python train.py --hidden_size=224 --qk_norm=false --attn_scale=0.125 --init_std_up=0.0613 --init_std_down=0.0613 --optimizer="adam_hyperball" --beta1=0.9 --max_grad_norm=1.0
Each number is 128 + 24 x the weight over its row's rms, rounded and kept within 0 to 255. Layers, rows and columns count from 0. Numbers have three digits each. The size before them is the row's rms in percent of the matrix's.

# gate: layer 4 MLP gate, 576x224, rms 0.0613, rows 141-150, columns 0-223
# up: layer 4 MLP up, 576x224, rms 0.0614, rows 141-150, columns 0-223
# down: layer 4 MLP down (transposed), 576x224, rms 0.0612, rows 141-149, columns 0-223
gate141 093:127139132112137108096148155102077103170101129097109109132119127101133154151114140110057152150118118124125140106122161123093146165121128124087133130155095138167100139120109157123106094207120145140103093154139087165108095150124134117107128128158100124112107126111130159118135160143117156119173107152143153135157107109132088156087135116121156140157146119092134110134111066140160150112124128155150108110108123120145130089118127162135169111161144086143129096146089170112112109111124196118146141126144121147121167115107156101128102146104123135064097108161141126106118119099128117152109164134114106143094107103126108148172174128083140138149121147114115122166098129105138132145102
up141 095:104137136143131119167103122158161099138145127146146098166131119098157143110119118109109133134140143087107170132122115142168128108136135111131114121119156096133155151076110105158102088125181155148106114147130105119139130154126122133093139142167110139108096166158133167128105167115137102189105116118165134103129159132113160135111104128127154128145124134066152145118099142127149103094148141090117125142118116138159153108166098135126159150117114154136157145157192100132132130140139098120126087167147134104145112144111146104106138112103136176164176100164098120108153127125119147115119105136166145124113111155168078115098145137103151132130137144136157079132189078160146193131118
down141 093:147109103142123161107115111119158114164153132130149139102158118144158110145162100101148131094126135126140099088110111133159113157113116098099135087127134156152134109171110107093092113114123127155139129169120105141160102135050141121125121122137128082138152124135133131121118124102118107118092148157137135124133107095079121151135089099079079158162150162126148165146121146109162144123124117152113126111088109133094134137111137155108150119125098117150071103165112176105144098115080125136145126138163121106138124105135120161098137115119078114147127122161180096115131157114123101151100122119134119134125124163129120116136119104185120124091072093106156100182146123113152113068160
gate142 103:113155115088129120138130132158167100139148138125169078168169170130148121101133152147103167145122137144152146091153116088137150090176148158124089146133123122178144138154135143123145113155060129124138146128171118096141148095105129117128119121123143125148097100145124096128101162113116116147118107128120108099092146152159106188149138122144116104120085147156172152134124145147132134116141176140055113122102181117148167117085108131151132124108120109126148138116131130108146118075167146134150138130129112127114123177126117141132151143150158174136131125172133114089102162130171114145139173147135104091147168126100136143141166162162131090144161166151134111140116115129146128123131
up142 100:134138124130129159191168133106086115153106089118128140091155146115142077155108082152165137140110120126110156108153116133110136126081098114137121136095116130119113100145120150137112174139169132129156084143096110152113135115118149102123129097118096146132075104131115108132126106114124116090145134167156128148119182136111133081105148131163125146126117123142152091115155099161135119145138093136140073097142122173087132150107112164122111163143111107126105141150174145144096090175109107162098112129135133139125103110119159107114114133086080072135133108149152108115139128138105129159105106138101152117165146129131166111084120092103093140173111147137152163163114148125098165126110
down142 098:142116148135153121137174134122150102142094145106131139115134107089119161156097103134143127180141146152131133129172110114102072148142089119110126134141148103128097098153162173145172118093162150144119157151112142147158167128156104121151130128131142145120108156142127122130132105182132178135070136134180156111141103174127121113127121104110148140162111119135157102181094153177168114110145100155100107110132067098128175153144156169110092118101123109125171132140142115084132135125103101179110120161158125096097129103137112161144159138068107101104094127100102121136113135141121115142093131125159115144086123099126128132141131107096148155154151149128120150109132149136127137114136
gate143 095:121118134105160155139169108090163105108130113134088163142143137144126131114115152144129103156125141123107144114171119148090143108135088106134144116126108108138113144127149130159140149153135147166125134093108133127161135087127165108168124130133160118142168121117151170106099149112104119099077093174097082122112117128111147166150111071138154159122109178156118082130110133139135136118125120112155078087111125151151124142112153109139095089114109116075094133096125097119139166157128086076114133112137152109164120148113101144094096158167155082079130105154139141124127133130143129109077139127155110155078134132117100106103092128093129130105156152092130106136139170138094132125110
up143 103:136152132082138126101165104133095128131098119121143126154151118125136152114130129134114150126131147129135184130083103125193166118117172148105126092120086166139111097122186110091136086117127159120131118109111121129121090137122135130149145106131121138100126154132120089150108094112119125144175162110148127098144171160141129120137140152148150138078126138093132137111157150118170162152112087125133111128116147084106079152088132143096158170115122088134136147118156139142169131097153125096099122163125092171117115124132097160098125104130152099121162094139117180130127119164119132103103132154115106184159102145103147120165135163177111111105097146135116146127115101139144099168164
down143 103:160092127120128118152108173155102123133108183079146167141087081095146165119134145143170169079152119170157144148117114129119155139163137140090101110140077131141112171138166121161120102099107095127127141133122107129143102137144170147118140114111112141096094120113125156156150120075136124149118128128117130134128115162126113134132116102108151120111125120095121121170109106087146164128108119168130128115106125129109117134060115117096142102130147096126099134117114124173092100117169140146020130120134107136092132139146136144126125128109096135149101125155128116182114135129113153083122158140102185135117141140140119144118157113124167117098147134132127135112091085126124129127135
gate144 101:092149144150118124131146139135130153107140102143134165153133101109107097119120107141142113119141119137111159151138133101097137080099134167127165113132149134120164090140173159103094143118090102149082093137082168094114100101098085098169113131123118132143138145105172114132117133120156105128126079135130081096154136085146132115088144133125139108135128095107129155083087097151140086095124176084109169101093095135163101135144125132139152141102101110113114137106106111109102142135146119179112101129123119138133143107163118115132112157130130113094114176129110107100093129100110160112137146165147100136116115126163148142085160094168157132127159175109120118137137138086165167126125
up144 099:170178097120108103131098174104123136128123178073136146157149137120112088078130135121083163107137130139158109133108128109138123123134142144141108191170157132160119090141132141138099101101141117137111117124123100100146120159140150160149126142144187140112096155150141104122131117118090119127087182145105123122133139159130120119111133209131071170087128128120128107129143136098096157145105102124151118180147136119140125166098105116104134144096121131126107133108113147097138108132106118185113163170106112078098125097164144113123142130121132135100154167141135142131114109132106111164121153117131130144123109085114141136110117147134066106109169110153108124141082129127153132126126
down144 099:151127115159131156145120125116102107117119097091164152168124100091146142106137078194128118085171147133113111105133144095152112123168124145110094170170143110140077129108164157120082162153157116155136183130116117116127108155135154114158132134137107119071103112110120162118115121134099105145139120158076126167136070113115097085134135121148128105121158144124118110116120143132168119124126091134122163115117116112118098124131176139140103095122159136140130123120154117171148109175130124119132104137137123101077161154146099091150101124148078125126086143118111131121134128086155131140139155129177194144158153152129127122146138145147164119126121100121136159122108121110095103106154
gate145 096:168155121107119133139153107141101137151154166099127112169096130119178123132100148113154096134139104128109118108089131106110121104138143128134110156142142097127098140157124096146083156074112103149136073127092126148161137155101101128111097154111132175099104108127099084118134093107125157118159126115079101094131071100110128110128141119118133111146140129099116146122113139133110129156104134090089102098142074144134127092118147086153114108130119102110116120131137138078110147139091162155113162127112111115141126094070115133102115145151164117139118119168131154126091135158106151142126133138128103128110097087170125161115187147127153113101133172111149147113149138066112157139087
up145 096:125133146116145129093134118097105144110129136137178121116169126116113110159103135140116142105185123162097124123121167134113100200068152110121129092110148137152137175149089136139135103100125104102154105137123145123116102146057109147129110174128135116124125142080139144149164150172143158131170130110128119147189141170116125131116100116159107132149117129144124102140118135129164118130094089109129124170088150105121097131183108097093146119126148135105129144143099145112177131117159161097136108156136155149153156146111115123139126153159168159053165123106127129111121157116154163113104156121113122156137105144090121085128156085121135138115161109147140095117148126127120132117137
down145 096:158122117130123109137135170116092132113158122117117153091087102097196128133150128130135122128149105139125149121164099108148135108082101104127127123115146110149093106108138129162119138128105137155111089126145148135147122108096138173171129103153093092134142120129122145105110173081099135166102133157123126109111128113118144100148121142128152088115149090157136108119081142125119178108163137152130109129154101099165113132120147146129136104161168186124159147142122125181119118108093124147112089161103154135139114134165158080141138177138164083083115133135145121074129116065135119160134159154142120127106111145104086131109130164125168104143157127158129139155142099163154133147161
gate146 099:130095133103123092132154114120136101084129119106098119062166121147120163108107159126152143143157166132139111125138111158072116101116125154157081117166143114165088132172127146146105124127110135123162127126130095155086150109133153148102115127181146134135152145146145175131160128106132181097136135142154093153139120133088135156162108111200124138108103154089102129106131156139108135114125141127067130155121123147113086152127129125167143134103130113132127077146138154103164175105155135128103126116092109121132135119106091139085169119125156100097168115129152118157135150169140104166106135137154106133162169117125128096116163131128128132132120135103129151121145106164132179134150
up146 098:158144124085118092154106129138103162114138151146147120176102178155112163150146114112145131138143128123123136123142105146122126081076117128117105121140057118144122084157099084086153132118120143131096130113123182147130121081128097126107123113089103154157107125122094119109158125083089153110126127160126172124091142107079149163136154111125116143134165098152139092137099085113096114112113086108094133150168153116182127102156124113152131120113138129116150150140093143123137141130086152121109111109150104174166123118123096112146135115164142144154144136144121135168098131141148091139132102128158102144136146158162112164098139144122151136069085087130126134111149119105121153143119
down146 098:159104156162153140141115086094129125184134115088118153071179119152160137091104111145128185164151160147096121102125120160137122090072157155156133128154157103131110111088111140117121135097158117121102139149115096113099114100105140143152122118140117084173109113124152169108095145112155140118120132088111124139109103133118114072123143177150139126100127122125085112148138148104094098148133116118113099161102144150147151155120145131129132101135111099160156135121068148131130109147121143102094119158157142109133110175190105104134107121115139128090096122110116150114147116107126153128116135112171170127161136091120144097151143125165129106147148122122149104134105106075158128139118
gate147 098:129113111128141119116089068140198131137157094156100115133124157135133086144127175138094149139130134114122138081134101090134142155155129104125101131104140087121106088120131091139124104151144143144102149095146175144122140104141116146113122150178076156160109102173141125066149100153108154128148116106076131134153120181106102093107122087165160168142142126155154155146118131129169105153125161153142123086148093093125123125119159150112154162137114133109146132101120123123133109123129135123109141109172119129149133134125108124084144135137168111135096090134118151116141150113120131138141109148093122117101163161107135131103099159108140141148119178137152165101109119135109172070132
up147 098:115110157151138112144171122106155152153102135181104127107158173158139178104135144104114133085140141159126123126088109116073149078127076169123159102165158149137134126157112153123162145148125117161151139087088138097165093181138115096115123124134147156125086095176104190136092153131105126147178127120153124143143100104162120148123152122114154132142137137175136145136149136143129134145131114106163118151110113115140115113087163096156107144108105129125154105142122115163094135149134103136137116140145168125131121156165163104103114146122100127133133143150095150099171127118187155134120136139136112121088107103138103102131141102151099113119100155103140108104150093148158140116149
down147 098:182128134091154169120115100110196130174164140128108121119112147095081106126102124133131146118113144127118150139053124096096090120108135098124107153127194109073156119127130110125166109117151149154102079116163125094124148138137142128123144145157152109145134125159187101172089139110141166129141136123150152121107127111132148130113109115136155124126156138176118127135122115133136080108109137131128129114153110147119143132121123130154100151151123094128123135103132134150080102114101157181144119114111152094121138168139162112106140138142138151154128093103148155108109137066149126206133136119120146136132137137122168108085122162159120146140138147128113146147120116132091148129188
gate148 102:098141115094112131104162101131145160141108105117127122136143153152078137112156148145130076099110106168118137157086112138122086119135105113102147107167106100178164145138166108146156141152128121140115136139129117091108094085107156139158131179123103137170089120143143130147132105195093124130160149141148143134117133160096120176148117141109120162139159138172151132144113098127136140123110142151125133125150108111143170097148157106147111080114124169105133122113104133144120117116097134097125124102150131109137158141127139126113132122078154163131144131111081131108087130152169131107109187115143092097091119145079123158090145125137154156113147113174172126101110171151143132094126
up148 098:109119157122101065104148167131128148117123110154111132125147129174134105149156111107113122137157076148098139149118121118117099135142119091134127167108146113115082120125121139105138147121151089176116124098139113140156137151136162087101099147123129156083132129142135104132132102125151150152138124152172134150102112143115111166157132149129114084154146130175108125167162122124105135149092096079098139105143152163158134122114146090135091137142132156117119175126140169141107101107169155139119154133094121143117115159154125163149100155160080151120161156116117103140173118086155122128104087168087155160135116138146128129085149123130169156144157097165150141145119168142105144091160
down148 097:154157117099124164148100133135158138128163129153131171143129148145161155126113140133129143153102146143105121136123130152143139128154120116134137101136131187195128088103176145116114126141122156159188109167151118168124097168183128121112143105150115099111094095140155165089111131111164088123134116105167122109153122105124134123120189137145140150099157083144162089151164118128133075082102112159126109129115120114114154160145133104154151173138158162127115174161142124150097151127076137134115104115111118173162124133161120119162101152133167110117110128091125162127132113104140105142107118150136138141132161151102142156117147129128143119122093122148139126151106092068144123140143
gate149 093:130135132168126129147151171090100129115090133173131125104129152140126144147143140111143131123115161127148078121084154124172113107138120090094132112120116104184083150120179145089153120109123153147158099127135134133124157108110129148125126104155121107132087155169132173118137128109145148115114083191130171150109114108147093125131143149129116113109061123071134135135143168156131118148144104144128133160101140093117125079141123125115132149140157096102156148120138107143186141146088115113112117123121147122143121140151132061074110087120140099115140096139133117119141069123134171150148155126158137125124101145156136139143092164121146101148145144108160117159118168152113132127083
up149 097:101129102138101138100131124121112102133132132108136119087108115120117101109121086120137119105161127119142126111155179138093124091141137135111146093140136154152162151136171131163140111076077085113130106107073141135142105165181162130108122128094170171122158088161148136156108173123105119103129149157132131117111164106133132102107129104119131138089157154157155129123107125112130127133122128162114108160126090137132135112121187111104122085128127113145128113150103129098108130158160120125152133121135189143110101126093130116142136132162131117171106141118073084179157129125145151132155124109145127159111149142184173161126111165115150111076143118137081098154100146095125157151138
down149 098:121112117125154179171154083111107120120122169126157173125154122142144134150118184117152139145097146111110080170173127083127133105141116095079081151131098166181150112114144140133172127148115135125144155088130159125102145135154153133114141100113133107120131156140084127110137086129140124115120105121145139101142114090151095119170115163160166119128129160124162110131145164121074109125154155101119162111122161117139090101159118152109136119127142174126142123110098136120144120145156178135122097102104097175130100129113147133070135110127163090106133113119125087155146147130094125108093103153117139162139127084114116141119144145122127132185104128121136159150153125149150104159119
gate150 102:163147156128143140129139152123151126128105156166112133151116141168186158125146106164103123128135134090091087137139168131119103102104096133148159087169146125099137093133154101157106111108145089118126123094088156125155112143141104140128096122120138151119137094139128123110106158121137094121108110094177129140082098124132123092124146132102120133120151156104084109133140133145183172134171131069094161120109119117113152105096122161088117134153162095109126120073125103143108178137152116134103129100090140106159097153135133147086160134152096102171124136115133140112149136151106127155103113125096102122155115113127108072103158160157108131126182124145117112106154153114159133110119
up150 103:115164100088140128122116112138125155119132124071177128109165123117090122147135115139135138092160117104108166125097106151140094125129140131122152171164144092109151128147086138150140131130102136158163090141125148165095152118117132105154131113138130135082087121133130095171103113127125133142128132140148126138129091147152108148118094100100137081108129105114115115109141171130160131095125114092093204077135159109182129115157118154094126125118192154095129132137112142157112094117124118118156133102094136167144122144124127133119132128132102146116115139159091130126118101121173145102075089160130139149153151130077112106113153149133132109130126148177147191131101182100117130117140